From a checkpoint of a small transformer trained on Wikipedia.
Size: 16 layers, width 96, MLP 256 SwiGLU, 4.92M parameters.
Architecture: RMSNorm after each block, rotary positions, untied embeddings, some layers without positions, attention sinks.
Training: a variant of Adam for these matrices, 140M tokens, 8545 steps.
Each number is 50 + 12 x the weight over its row's rms, rounded and kept within 0 to 99. Layers, rows and columns count from 0. The size before them is the row's rms in percent of the matrix's.

# layer 2 attention value, 96x96, rms 0.174, rows 95, columns 0-95
093:63 63 51 57 47 37 46 54 55 66 42 41 57 31 54 37 29 54 24 40 41 46 40 41 59 34 62 62 50 35 58 63 33 49 37 53 55 71 47 54 51 47 30 73 52 60 61 40 59 57 28 47 62 61 59 45 54 38 47 53 51 42 37 29 64 45 48 60 49 40 55 52 36 55 57 52 51 54 55 61 45 59 47 44 60 43 21 27 34 79 24 29 62 50 46 72
# layer 2 attention output (transposed), 96x96, rms 0.159, rows 95, columns 0-95
091:38 36 57 38 42 36 41 38 54 58 55 51 53 41 48 67 43 59 56 66 40 65 46 50 40 43 38 35 58 55 53 48 45 59 40 77 46 47 66 39 67 50 39 44 59 75 59 41 52 52 24 69 49 54 56 50 66 44 71 29 52 53 40 66 33 52 26 64 32 60 43 66 50 51 67 39 47 43 72 47 72 18 51 38 70 58 59 72 58 49 40 48 55 54 55 49
# layer 2 MLP gate, 256x96, rms 0.186, rows 0-23, columns 0-95
101:68 55 35 41 64 43 42 42 58 39 78 45 30 45 70 44 73 54 62 34 56 40 34 66 55 72 68 71 47 45 55 60 23 33 60 40 43 52 26 66 41 64 63 48 57 32 53 42 69 65 57 20 39 63 37 39 51 53 50 59 68 40 50 55 61 42 59 54 56 61 39 42 53 52 57 44 42 42 35 56 57 40 49 42 59 39 56 55 32 40 54 50 60 48 46 61
104:37 43 25 52 48 59 43 59 44 47 49 62 57 44 43 47 58 63 57 61 42 45 54 35 45 48 58 50 44 40 55 73 22 34 49 34 36 75 44 47 66 39 58 55 47 54 35 50 32 43 52 38 33 47 49 65 38 63 47 36 47 52 52 40 41 33 49 38 60 61 61 63 46 16 78 68 50 55 59 50 28 56 25 68 68 58 41 40 54 33 64 34 54 61 49 55
083:57 63 19 37 61 42 66 50 32 69 53 44 18 41 59 53 62 34 48 55 70 55 65 69 73 40 45 70 45 36 51 49 45 42 45 57 35 36 36 49 40 55 41 51 63 45 54 67 52 50 54 50 38 71 40 28 67 61 58 36 62 45 56 58 46 59 69 52 42 48 41 45 62 49 44 43 36 74 58 53 64 37 72 31 61 44 51 62 61 54 48 37 57 64 59 53
099:38 37 50 44 50 55 43 56 44 54 57 60 62 63 78 49 33 74 73 73 58 50 66 59 57 46 76 70 75 55 49 68 60 57 31 38 54 50 52 38 45 51 70 56 35 47 38 50 41 71 56 30 48 65 56 57 38 60 53 37 64 54 44 40 50 54 51 50 40 44 64 49 64 51 52 67 72 56 55 50 24 33 42 72 66 50 38 42 41 56 53 42 35 61 50 46
098:65 47 44 68 42 37 54 57 35 54 62 44 50 39 77 29 50 48 49 47 46 56 64 51 51 58 64 59 55 65 27 62 49 50 67 51 54 55 37 43 48 72 51 60 60 51 49 56 53 57 49 45 62 45 54 41 55 55 62 33 54 62 49 40 63 58 58 34 18 48 41 30 62 56 36 62 46 43 29 76 36 44 56 57 39 57 38 39 61 72 33 70 46 68 17 50
102:41 28 36 49 58 44 52 48 36 23 57 51 39 25 54 58 47 59 48 40 43 58 59 36 56 66 56 47 45 29 25 37 32 54 43 59 59 41 56 48 59 55 38 57 58 55 45 63 39 34 63 30 35 55 56 57 49 57 60 49 36 19 30 43 46 43 49 34 52 41 53 36 52 39 29 58 49 44 37 53 33 68 42 58 40 55 55 55 34 28 48 72 38 46 37 23
114:45 28 48 44 53 60 38 41 34 42 46 65 55 69 63 36 55 54 69 44 57 56 47 47 39 31 70 46 68 37 45 50 63 12 47 38 43 44 48 48 59 51 43 48 40 65 43 54 77 54 53 41 53 52 50 50 56 62 62 76 27 43 38 20 32 44 59 52 37 68 46 41 54 31 51 36 35 52 40 75 55 45 39 53 43 43 31 43 52 44 65 56 41 48 54 42
107:34 40 46 36 45 51 50 37 41 57 41 41 30 45 50 52 74 50 44 56 42 35 68 24 27 61 49 69 51 58 57 62 35 39 52 45 53 41 44 52 38 70 20 57 78 45 48 49 48 58 44 58 35 60 43 62 52 52 58 48 41 39 61 50 37 59 41 56 47 84 64 40 44 34 32 76 71 47 50 53 35 55 58 34 39 45 52 76 36 50 47 48 43 52 48 43
102:72 32 31 41 38 23 20 75 48 51 47 76 53 59 51 38 46 49 55 43 59 43 71 40 45 57 43 55 51 41 38 38 68 50 58 55 53 47 56 54 55 65 63 34 41 45 54 55 62 57 39 56 49 46 53 32 51 60 65 67 45 45 56 39 45 49 52 43 52 36 41 29 63 42 44 65 68 69 20 22 39 66 43 56 61 51 36 50 68 41 54 59 51 45 59 38
106:44 57 52 51 64 32 39 51 67 53 52 63 44 45 39 46 40 73 45 65 40 39 54 23 49 78 42 61 53 33 40 44 52 36 67 55 39 40 52 61 55 51 45 30 40 63 65 54 48 57 32 60 36 38 40 48 51 21 34 47 36 36 61 41 54 27 64 39 50 43 58 55 75 45 52 74 44 64 54 59 57 50 42 37 65 54 50 70 61 54 32 43 27 63 42 53
104:52 51 53 22 63 38 45 63 44 45 59 48 39 23 49 26 69 42 76 39 41 44 48 51 42 64 46 54 70 59 52 27 49 42 44 51 47 24 56 49 53 68 47 49 47 48 48 46 47 65 61 36 34 53 36 32 30 58 67 40 52 50 63 40 79 56 41 55 33 50 62 45 30 55 47 59 47 38 50 48 41 43 49 35 28 63 66 40 53 32 54 61 55 61 28 43
101:31 26 55 38 53 56 42 46 66 46 51 56 50 46 39 58 57 57 48 59 33 63 51 50 62 55 64 72 63 65 48 54 60 39 71 43 56 60 56 58 50 51 44 37 61 58 60 31 46 48 40 71 59 65 48 74 40 47 41 22 23 53 61 41 54 33 77 55 51 63 63 50 42 44 47 41 75 34 72 46 26 46 61 51 38 57 48 39 56 47 44 41 26 61 58 42
099:44 44 60 35 61 47 43 27 54 36 53 32 56 28 45 48 67 45 59 37 39 50 53 58 55 40 69 40 55 40 57 28 61 27 54 44 55 50 34 73 58 51 51 52 36 47 68 52 69 44 64 41 46 38 35 41 41 37 59 69 52 25 50 38 45 29 58 37 58 36 25 50 32 39 50 25 69 58 49 43 52 22 43 46 34 49 54 49 60 42 61 60 41 39 56 43
100:58 47 55 60 54 24 56 28 31 48 56 38 72 51 34 47 51 52 52 49 29 53 64 61 48 53 48 59 32 48 75 42 34 51 54 43 40 46 44 61 43 10 63 50 41 59 21 50 56 66 42 52 34 54 35 51 30 38 49 58 51 56 62 58 62 53 56 46 40 59 89 46 40 33 34 78 41 49 39 49 45 47 54 47 59 44 50 51 49 50 50 65 56 38 52 50
091:35 51 50 32 48 55 52 31 72 59 49 41 45 62 43 38 47 52 46 49 42 44 38 72 61 61 46 66 61 37 63 50 41 63 29 49 42 33 45 59 37 22 33 65 50 50 66 47 50 61 76 34 59 52 47 52 46 69 45 40 52 59 29 53 65 49 34 26 38 42 67 54 20 50 67 52 30 61 67 64 53 54 51 62 52 32 50 35 56 46 57 68 52 59 50 61
104:31 45 50 51 46 48 39 36 63 53 40 44 40 43 47 56 62 65 66 66 40 46 54 43 40 73 50 49 61 54 61 44 44 45 44 33 47 57 40 52 57 42 72 35 64 51 41 55 38 44 66 32 47 57 35 72 56 50 33 58 49 23 55 46 69 49 45 50 32 39 61 50 66 21 13 51 50 47 62 38 44 51 40 40 66 64 52 57 34 56 53 50 48 46 67 15
108:43 47 57 30 58 43 36 52 49 38 60 52 32 33 52 27 56 59 62 87 52 46 70 37 30 68 42 46 52 28 56 36 64 59 48 39 60 45 60 34 55 34 59 46 73 29 64 41 63 43 60 53 35 63 23 62 41 42 53 59 38 52 54 48 64 35 57 37 42 59 64 51 52 34 40 49 47 63 45 46 41 34 53 48 27 47 49 49 37 44 50 58 51 68 60 34
098:52 31 34 38 25 43 50 37 61 45 65 52 42 53 55 57 68 61 58 39 33 48 45 51 39 56 63 39 71 61 34 59 66 51 71 40 36 73 29 63 58 65 32 57 67 61 41 72 53 42 54 48 56 43 64 58 58 35 63 39 42 57 39 51 26 63 56 42 56 27 47 43 68 37 57 54 69 68 56 28 53 41 44 62 60 56 58 45 57 47 68 36 49 57 56 57
100:61 55 63 39 49 57 52 65 43 57 32 36 45 42 77 42 46 64 53 29 45 56 55 25 62 42 39 50 45 42 26 46 33 54 87 53 36 60 39 69 45 53 63 50 56 30 76 57 41 61 63 48 49 65 63 27 44 62 33 61 73 36 48 49 46 49 35 52 55 54 42 31 60 41 36 66 43 52 64 44 48 47 55 38 49 53 38 53 58 52 41 52 50 38 35 33
102:33 46 65 42 39 40 52 66 63 60 38 46 74 35 73 54 44 53 31 66 41 53 58 43 30 66 50 59 64 46 29 49 32 38 40 41 42 43 31 44 45 56 64 37 47 39 65 54 47 64 65 49 42 62 46 48 52 47 50 70 62 50 42 56 63 39 65 37 50 52 50 48 39 50 37 60 49 39 60 42 49 45 35 53 50 32 52 86 46 52 20 50 58 27 32 67
088:51 39 59 50 31 38 44 59 48 65 44 53 30 35 62 48 43 69 50 57 43 33 36 63 22 66 32 40 46 25 43 41 45 50 64 47 54 59 39 63 59 42 24 31 50 48 59 49 65 69 30 56 60 39 31 63 30 43 36 54 61 43 33 61 56 39 45 58 41 72 52 44 42 44 67 35 37 44 33 50 40 71 60 47 46 45 52 35 59 48 36 39 49 38 43 44
094:56 50 45 52 57 50 36 61 55 63 67 54 46 60 35 39 52 64 45 70 47 54 41 46 47 70 61 47 64 37 40 45 57 38 58 42 43 49 53 50 51 35 61 64 36 50 36 46 42 43 49 32 55 37 55 85 58 61 67 45 55 63 36 38 65 38 77 51 55 41 76 54 56 37 70 46 58 72 28 46 42 67 29 26 42 45 34 35 63 41 53 55 64 64 34 50
109:63 32 46 37 38 41 38 55 49 57 32 27 46 41 85 30 54 56 56 57 53 27 59 41 46 35 76 54 60 40 41 56 44 56 46 50 56 61 48 35 51 48 36 38 40 56 53 45 53 47 56 70 39 43 71 29 52 59 55 58 46 50 63 57 34 47 25 63 51 75 45 42 39 46 63 60 50 54 52 69 37 51 52 54 45 66 36 40 67 32 67 49 36 50 25 56
096:40 71 59 33 44 53 60 34 54 47 55 61 37 44 61 42 85 72 56 35 45 35 51 55 26 70 62 59 72 42 60 30 43 32 42 44 48 30 57 51 40 53 49 56 52 40 61 42 46 31 50 33 60 57 39 49 39 80 66 28 48 57 40 61 49 48 46 37 42 53 63 41 54 35 38 48 47 59 54 57 55 51 60 64 39 43 47 71 40 61 77 43 43 56 47 64
# layer 2 MLP up, 256x96, rms 0.193, rows 0-23, columns 0-95
098:46 49 74 45 46 34 63 63 44 48 36 56 77 59 35 58 63 64 49 66 35 61 45 44 54 46 36 38 46 44 65 34 73 49 40 39 50 60 60 48 54 44 46 60 56 43 44 50 46 21 15 81 53 56 60 44 31 52 57 58 55 57 37 44 62 59 36 73 44 47 56 39 31 29 39 53 42 55 53 45 51 55 49 56 53 53 31 47 37 59 47 20 47 63 58 53
101:56 49 42 79 48 45 53 32 53 44 85 36 44 57 62 37 57 41 52 63 57 55 25 76 47 47 61 43 59 65 47 59 56 52 44 62 42 43 39 29 14 64 42 48 57 46 47 54 73 47 50 47 51 52 53 38 56 36 47 63 40 58 56 53 48 62 37 55 49 31 40 34 58 67 68 44 70 41 49 64 50 56 39 46 25 34 53 60 28 65 61 59 43 42 52 56
074:65 57 29 30 27 51 55 53 37 62 48 48 21 56 43 52 59 23 36 50 58 73 59 64 64 43 35 75 48 56 49 60 46 50 46 62 26 51 47 36 41 56 35 63 36 41 55 54 56 54 68 46 69 55 50 48 41 58 50 23 54 46 53 57 52 58 80 53 52 54 28 53 50 58 60 31 38 47 55 55 40 63 48 52 69 46 58 40 71 44 36 48 45 70 54 64
099:84 75 58 78 63 62 48 43 45 46 28 31 29 67 58 61 30 40 53 45 61 52 46 61 41 48 49 53 59 41 51 44 42 44 44 45 54 53 60 58 53 39 48 45 48 37 27 43 55 43 42 39 36 38 37 58 45 66 54 41 37 49 66 57 37 45 40 76 39 41 67 49 60 30 44 34 44 54 60 46 51 59 55 39 59 83 50 47 34 56 65 42 61 50 63 33
097:30 55 58 70 40 49 38 46 56 44 59 66 47 50 49 49 52 41 50 36 41 58 38 47 43 44 67 56 46 53 41 50 35 47 49 43 44 57 27 49 46 54 29 53 45 59 51 58 56 67 43 17 44 36 55 65 50 65 47 42 54 40 65 44 51 64 59 75 50 58 71 61 56 55 39 66 57 21 34 50 55 24 58 61 50 94 70 59 35 54 36 53 53 55 43 44
101:32 66 65 46 35 43 25 71 39 64 74 77 50 65 63 52 70 54 64 54 47 31 40 64 48 41 58 50 33 57 59 46 68 49 52 43 51 38 50 50 54 77 34 50 39 32 31 56 52 61 66 71 48 36 46 55 53 48 45 52 61 49 48 55 48 40 37 45 42 60 31 51 68 48 60 63 54 50 50 35 75 58 65 51 47 43 66 50 49 58 44 45 56 48 74 71
116:32 74 74 55 52 46 52 37 39 57 72 42 52 43 50 41 56 55 48 58 54 50 25 55 45 34 70 37 43 49 46 59 26 76 73 42 57 37 49 43 51 40 37 67 43 44 33 37 43 49 68 80 51 41 52 55 46 38 58 69 51 79 48 52 43 57 54 60 67 77 51 42 56 53 63 66 55 59 59 40 65 58 53 47 55 74 50 50 44 54 57 48 50 32 52 50
109:67 43 66 43 70 45 49 38 41 65 44 61 46 37 57 61 48 42 71 74 37 47 53 41 44 34 76 60 17 51 63 60 34 45 55 33 51 58 49 52 46 51 18 58 49 47 47 52 42 52 55 80 46 34 51 48 53 63 40 65 44 65 69 62 42 31 32 46 59 53 60 45 55 28 54 63 47 51 25 56 49 67 39 28 55 60 51 60 45 58 49 56 56 45 43 53
097:67 56 45 50 56 20 44 52 38 42 63 62 56 60 66 29 40 50 45 39 51 47 54 66 34 49 27 44 48 22 54 30 64 47 57 60 53 52 58 56 46 49 68 29 42 44 58 56 61 77 30 69 55 45 55 48 43 68 69 62 49 51 58 49 40 54 69 50 40 43 42 37 60 59 46 49 69 56 33 37 55 67 45 56 65 42 59 64 56 36 84 50 42 45 54 43
109:59 47 61 42 27 70 54 42 41 41 43 28 50 57 60 62 47 31 43 51 53 43 56 43 40 17 72 42 66 59 52 34 54 42 39 42 37 46 36 39 49 55 65 52 29 61 44 53 67 64 55 38 42 56 61 51 70 44 68 70 67 65 43 57 42 76 37 58 48 71 52 55 29 54 33 36 58 24 39 43 50 54 55 65 43 51 68 38 37 49 46 53 64 49 48 44
096:47 48 46 86 36 32 50 40 51 49 50 57 59 60 53 73 56 59 50 50 42 39 49 48 37 12 63 34 31 39 41 53 72 68 76 45 51 64 27 45 54 30 55 36 48 47 56 53 51 31 50 39 34 60 62 57 55 36 39 59 60 50 40 64 38 50 57 46 50 60 42 51 63 48 42 36 52 48 50 38 58 55 66 46 58 32 45 43 39 72 35 37 41 60 67 41
099:33 55 43 44 53 48 43 43 70 67 74 58 46 44 59 33 63 63 70 64 55 46 54 74 55 47 67 51 53 38 54 75 59 65 46 36 62 51 57 47 19 43 45 70 49 68 52 53 48 40 44 49 43 54 71 63 57 50 53 41 62 34 63 64 49 47 63 57 64 61 63 44 27 40 43 52 55 34 50 43 37 67 66 33 44 31 52 46 28 69 65 61 51 68 44 55
097:46 66 63 39 68 62 43 39 55 41 48 31 61 40 39 58 60 54 58 47 44 54 50 40 74 29 57 76 52 36 39 53 69 52 58 54 40 47 50 73 45 52 37 58 43 42 62 45 53 41 34 52 50 28 26 64 66 33 51 53 56 39 53 48 31 40 59 38 50 37 37 66 45 33 39 52 66 55 67 41 63 37 30 46 60 70 59 30 37 44 60 51 49 24 51 34
098:56 46 42 67 56 46 56 49 39 55 59 37 58 65 73 44 40 35 62 25 31 58 28 54 45 29 48 56 39 72 45 49 41 46 42 57 45 41 29 40 61 29 65 60 40 64 31 55 65 65 48 40 30 54 51 41 24 62 47 59 63 54 46 63 47 65 43 57 35 59 69 38 41 46 43 48 41 39 35 43 35 72 55 63 43 35 49 33 47 48 51 59 43 38 43 75
088:47 53 47 61 50 50 27 61 29 29 37 59 43 63 43 42 46 51 69 61 62 70 70 49 46 33 60 41 45 49 61 37 54 58 43 38 48 61 58 56 65 48 68 37 60 66 37 47 32 50 21 52 47 25 49 70 47 46 55 56 43 49 67 40 48 43 54 70 65 60 59 49 65 49 38 52 56 41 07 63 42 40 34 41 44 65 52 62 61 49 34 49 48 46 57 61
122:67 58 43 49 55 50 54 68 51 34 52 57 56 41 61 54 47 52 44 48 41 44 56 57 56 34 60 52 46 18 29 59 57 42 62 47 48 57 38 46 51 41 31 62 21 39 60 56 59 58 57 53 48 56 54 39 48 46 36 56 39 55 47 73 35 45 48 51 64 62 26 39 19 54 77 49 34 54 34 58 54 60 54 58 30 25 66 50 73 43 71 47 48 64 36 66
110:47 49 27 52 37 55 31 51 39 44 50 57 45 39 32 62 41 12 67 37 63 73 35 50 60 36 26 45 44 49 55 53 56 43 45 47 38 42 44 66 51 44 48 47 40 54 48 46 33 64 63 42 60 53 39 51 72 49 67 33 75 52 62 40 50 46 30 52 58 30 34 36 53 61 40 55 29 31 47 55 58 58 39 65 39 46 60 33 61 36 47 63 53 49 50 68
093:61 50 48 70 62 48 40 52 13 36 60 31 51 46 46 52 56 34 52 38 57 63 42 65 60 49 27 50 38 45 59 39 35 57 43 46 42 40 57 50 53 49 68 69 49 26 37 51 59 78 69 55 48 57 49 46 39 41 58 57 40 58 58 64 47 38 58 35 36 55 45 64 65 65 45 38 34 76 44 47 47 61 30 46 37 41 47 39 35 64 83 53 47 39 54 47
096:47 45 56 68 52 58 53 41 33 54 38 53 51 51 55 48 70 58 29 59 54 51 43 72 48 56 64 67 60 43 48 24 44 42 49 56 65 43 50 58 41 24 65 31 70 65 52 59 63 40 48 50 63 39 52 48 28 44 53 41 58 48 09 77 61 55 51 59 43 56 39 56 58 35 40 51 37 36 78 48 68 42 60 33 71 39 50 61 54 48 53 48 44 50 37 53
101:28 48 50 39 49 51 55 42 67 68 43 45 64 51 73 58 50 52 55 51 49 53 42 69 44 48 44 70 53 35 42 46 51 59 32 52 52 46 37 48 44 29 48 47 55 21 77 40 66 57 64 51 36 57 46 45 68 50 33 45 77 42 43 57 40 43 65 34 64 50 47 56 59 47 50 43 51 44 63 27 86 48 26 50 55 60 49 80 47 47 53 39 70 48 52 56
092:37 55 40 29 63 44 45 65 39 30 69 37 55 50 86 61 43 38 76 45 68 43 60 42 42 45 56 33 54 49 44 31 53 62 46 73 23 34 48 34 42 46 44 75 43 52 57 36 61 61 56 36 56 59 60 39 60 63 76 58 57 53 55 47 42 43 52 31 37 39 40 55 50 50 57 39 32 47 46 63 41 41 54 67 46 53 66 61 57 50 42 59 53 39 59 43
083:41 59 53 61 49 45 34 54 45 70 72 63 37 35 34 67 39 47 35 62 49 63 51 47 28 57 47 61 60 41 69 43 59 50 56 55 41 58 66 38 51 40 57 59 57 64 28 39 51 45 61 46 64 50 47 79 48 61 61 58 49 70 21 45 69 44 71 42 52 40 64 45 49 44 77 51 67 59 29 39 36 58 47 47 56 56 66 56 62 42 49 62 54 64 33 65
112:62 41 37 49 39 44 35 61 57 60 64 28 41 43 72 43 59 49 53 61 54 72 46 38 44 29 69 46 68 76 37 59 82 59 44 60 56 44 65 41 46 66 30 41 56 58 42 42 31 61 51 59 34 58 70 33 58 59 45 38 64 53 67 46 60 46 41 59 66 58 40 36 51 43 39 51 47 46 37 56 40 30 67 53 62 49 39 31 36 59 48 58 44 65 55 43
096:59 53 30 43 58 51 56 42 48 70 55 62 59 58 60 55 48 44 61 50 34 57 48 52 29 53 39 60 46 44 55 65 56 46 51 50 55 59 24 34 43 42 19 48 65 75 57 62 49 72 39 71 62 51 66 33 55 48 67 56 47 52 58 37 31 63 37 55 32 58 36 38 36 45 37 39 68 42 73 72 45 50 68 62 35 28 42 43 58 47 66 39 46 46 42 38
# layer 2 MLP down (transposed), 256x96, rms 0.171, rows 0-22, columns 0-95
100:68 34 47 51 67 45 45 72 63 40 50 61 35 40 40 57 56 40 65 58 41 47 39 38 35 48 65 34 47 41 38 35 48 56 55 47 32 50 43 69 47 66 29 47 36 28 56 60 47 49 67 33 24 47 50 31 57 45 40 38 39 67 65 53 59 40 39 44 48 29 38 36 40 66 55 60 56 37 47 55 63 57 51 54 33 77 80 63 49 59 45 62 48 40 54 35
105:52 43 56 56 42 42 44 51 51 47 65 44 61 53 50 39 68 60 77 49 51 68 67 45 79 45 29 36 41 62 39 40 62 42 35 49 51 38 68 33 40 54 69 63 43 46 43 56 35 33 45 49 57 64 40 39 71 33 59 39 64 45 36 56 29 49 41 37 63 19 65 30 51 63 50 34 62 49 47 53 47 42 63 36 48 47 57 47 30 59 39 61 61 60 72 54
077:32 62 34 38 41 49 39 52 08 67 25 57 49 64 66 43 47 56 51 60 43 45 54 45 44 49 59 67 56 58 56 46 47 53 50 49 49 36 50 31 35 49 57 39 59 51 30 50 37 37 51 43 45 50 52 33 40 47 51 51 44 70 44 39 43 56 59 73 56 40 44 64 46 52 61 32 61 75 31 50 43 45 55 48 50 74 34 63 44 45 47 36 29 82 59 66
102:41 28 42 36 46 50 65 56 53 49 46 40 60 47 40 31 38 74 54 40 33 66 50 64 50 41 42 63 49 55 45 39 61 47 50 70 38 59 65 33 57 54 66 49 56 61 64 69 24 50 43 42 62 44 54 31 63 26 58 57 66 58 59 41 78 54 47 30 51 47 37 65 50 66 40 55 62 42 54 42 56 53 48 77 56 58 53 44 77 42 35 64 65 37 54 41
095:53 24 54 52 67 38 63 40 43 28 52 49 74 63 37 58 53 48 66 62 56 45 59 61 63 48 52 53 38 45 69 38 40 40 39 45 49 53 58 64 26 49 53 63 60 49 39 31 59 26 48 48 44 71 44 43 52 37 39 38 57 51 64 59 33 46 62 68 44 62 62 45 40 40 46 45 54 51 69 51 37 60 43 24 46 49 34 21 34 43 64 55 54 72 74 48
099:55 31 53 45 56 52 36 53 57 59 42 43 37 47 54 45 46 38 42 68 51 50 50 56 33 31 47 58 56 56 52 49 61 39 49 28 29 44 44 49 65 57 61 42 52 27 46 54 61 45 80 50 39 58 21 69 47 47 42 34 61 54 45 50 68 37 49 21 58 39 59 44 50 69 63 55 69 47 68 49 70 53 63 62 57 59 51 70 40 42 36 58 33 17 40 58
115:79 63 50 48 54 54 32 52 57 41 68 51 50 33 60 40 41 48 44 45 53 40 50 56 50 75 41 40 49 53 46 27 43 51 58 57 49 53 38 69 50 49 47 40 54 28 38 34 18 60 53 40 51 43 40 48 53 33 58 46 47 41 50 26 57 41 37 66 43 49 52 42 34 51 57 64 49 40 50 12 55 37 53 16 52 67 45 45 79 51 59 33 44 55 41 43
110:50 61 72 39 60 44 37 42 39 70 61 40 57 31 55 56 53 55 48 59 62 53 37 35 34 23 32 61 62 47 46 31 46 51 49 42 44 58 55 37 43 49 52 48 60 48 70 46 68 48 67 56 56 64 34 40 58 43 54 38 39 33 37 47 43 80 72 62 66 44 46 42 48 67 41 33 48 42 69 69 48 54 43 61 54 41 70 65 63 73 52 50 45 56 48 79
103:57 68 65 46 55 73 52 63 51 67 49 53 65 57 29 33 59 59 56 39 61 48 55 50 45 53 61 60 48 53 66 47 46 53 56 57 42 52 56 55 32 44 41 72 65 49 45 52 32 36 37 43 52 67 69 64 45 42 60 46 65 42 53 47 59 58 50 57 65 41 72 64 45 41 33 23 70 36 48 30 54 58 43 63 63 32 55 43 41 57 44 70 67 85 69 53
111:72 36 70 43 45 43 51 36 53 51 40 42 56 54 46 62 41 64 48 64 45 44 54 51 49 54 50 39 43 41 60 81 21 68 45 50 63 65 61 56 47 65 35 43 44 41 40 45 56 43 57 64 50 76 53 37 52 52 58 68 52 26 44 59 50 51 67 43 41 49 39 29 33 49 35 59 74 70 50 47 59 61 66 65 41 69 36 65 43 41 38 51 71 30 42 47
101:31 47 44 53 41 54 57 43 71 36 51 51 55 47 44 59 70 62 48 59 50 40 60 65 51 58 58 47 35 30 49 48 72 48 54 36 41 68 48 65 44 54 59 46 59 42 50 56 51 43 75 11 46 47 74 55 41 31 27 66 39 64 36 40 61 46 54 47 62 51 41 37 70 35 56 55 71 34 53 54 49 59 35 58 41 53 56 39 58 48 41 46 49 29 78 38
104:39 71 45 16 63 58 69 36 57 53 65 48 57 42 60 49 32 57 51 39 39 55 37 29 34 47 58 50 49 72 57 43 48 58 47 63 52 40 49 57 35 42 37 77 56 53 31 34 57 39 37 39 39 24 64 55 61 63 56 63 52 59 30 46 53 63 62 46 47 26 43 60 46 44 58 60 53 65 40 54 65 36 42 55 56 42 44 62 35 54 68 62 37 72 42 40
099:58 73 58 35 53 50 53 27 58 60 45 47 49 39 43 61 40 36 52 57 56 62 49 57 55 47 27 55 34 66 54 51 50 54 40 53 50 34 46 69 33 55 77 63 53 50 49 48 69 43 58 52 68 49 45 32 40 36 61 51 67 58 21 55 40 35 42 36 77 44 51 70 67 30 43 38 32 57 56 49 49 31 49 43 43 59 45 27 47 47 66 36 69 59 67 64
097:35 47 37 44 51 61 47 76 56 35 37 57 67 42 21 65 36 30 35 62 55 43 60 49 59 48 46 22 68 27 55 49 53 47 35 50 38 63 54 60 78 53 44 68 75 47 60 45 61 47 45 51 52 38 58 50 29 72 54 54 51 43 68 48 46 50 40 70 59 50 50 54 57 61 53 32 57 49 65 57 43 49 59 54 51 76 44 53 71 47 61 35 61 43 48 35
083:67 55 59 49 52 50 73 56 68 60 71 40 57 39 36 59 49 26 53 58 58 39 56 61 42 48 49 34 46 66 36 50 40 47 58 60 45 70 45 58 66 49 33 56 39 33 69 50 58 51 35 48 41 52 52 45 53 58 43 69 59 38 37 66 45 65 43 36 35 63 46 42 36 53 34 46 52 32 74 51 47 62 48 46 51 15 71 26 55 59 48 69 48 28 49 36
103:53 63 55 32 17 48 65 48 50 36 22 53 50 71 48 46 46 51 41 64 52 62 44 53 55 33 31 52 74 35 55 43 64 64 54 38 59 58 64 59 67 43 65 52 70 28 32 62 39 62 52 36 44 33 47 47 36 46 53 31 62 51 49 51 38 40 42 61 56 61 56 62 59 55 48 58 46 53 41 35 49 49 35 69 49 63 42 43 53 35 39 39 34 24 37 32
104:22 56 42 32 73 33 15 59 50 53 61 65 38 61 53 54 60 51 69 58 55 53 54 43 54 38 68 46 31 43 43 45 44 45 36 31 52 40 57 55 39 51 36 38 43 50 54 63 37 57 54 14 55 36 32 54 42 49 55 47 55 60 40 60 43 66 48 38 36 45 52 36 25 45 37 73 54 52 38 60 48 72 50 48 50 60 49 38 37 31 37 57 61 43 56 44
101:35 48 59 46 73 12 42 44 67 54 45 65 50 57 65 37 30 67 60 45 62 58 60 26 60 31 39 49 40 39 63 47 52 66 44 39 74 36 52 49 48 57 64 41 40 52 52 32 56 50 54 30 74 68 33 47 42 51 52 37 56 55 46 47 59 48 30 66 76 57 52 49 47 51 45 39 44 43 46 63 43 47 30 39 27 58 51 47 58 35 39 39 50 59 56 45
096:53 45 53 67 49 48 60 62 43 35 45 41 57 58 40 41 45 29 53 36 64 46 37 72 79 31 69 36 62 35 43 40 34 50 44 34 38 79 36 43 38 32 46 37 62 40 45 48 61 51 60 67 76 49 45 39 51 33 40 49 51 55 46 75 47 45 61 49 47 46 40 67 56 41 45 56 37 38 55 54 62 71 52 47 40 59 50 58 50 68 45 25 47 47 27 36
100:47 62 59 35 36 40 55 60 62 63 45 35 79 53 74 61 41 54 21 59 48 64 46 47 42 75 47 64 69 55 58 42 47 56 40 62 37 39 54 34 42 37 67 52 52 41 60 47 46 49 54 29 37 42 64 65 46 69 56 41 47 58 57 48 65 38 52 63 58 51 53 57 53 56 39 39 43 48 46 41 41 38 46 55 49 37 38 43 29 63 72 38 78 65 55 80
091:74 60 60 46 51 57 52 59 57 67 35 58 55 30 55 44 43 55 36 66 43 50 54 59 36 57 56 44 46 54 48 44 45 43 38 45 40 53 39 59 74 66 36 56 44 67 52 65 61 58 51 44 59 71 44 45 28 53 32 77 35 36 32 45 87 28 41 43 45 38 52 39 44 33 54 47 54 64 34 58 51 45 75 39 64 43 36 40 60 70 46 37 65 47 46 55
090:37 51 17 38 44 36 32 36 46 56 47 47 41 49 63 60 57 73 49 34 62 41 44 62 37 51 40 58 46 53 70 37 45 82 43 61 47 26 59 26 48 52 65 52 59 42 35 32 43 61 64 53 59 60 42 46 62 44 36 66 46 42 42 54 59 59 57 72 60 50 71 71 62 44 52 48 36 51 62 74 36 56 45 53 60 39 60 56 41 49 44 31 32 50 46 60
104:78 32 61 51 60 70 46 53 55 54 48 38 73 44 60 47 57 68 65 50 51 48 45 42 47 44 61 53 38 42 56 41 56 52 45 75 57 43 37 42 35 63 56 72 58 45 59 42 51 47 46 52 31 52 59 24 52 48 69 48 50 40 64 70 80 56 50 81 35 43 65 55 31 52 41 56 64 52 59 62 66 65 47 31 38 58 44 37 52 52 81 52 44 55 57 52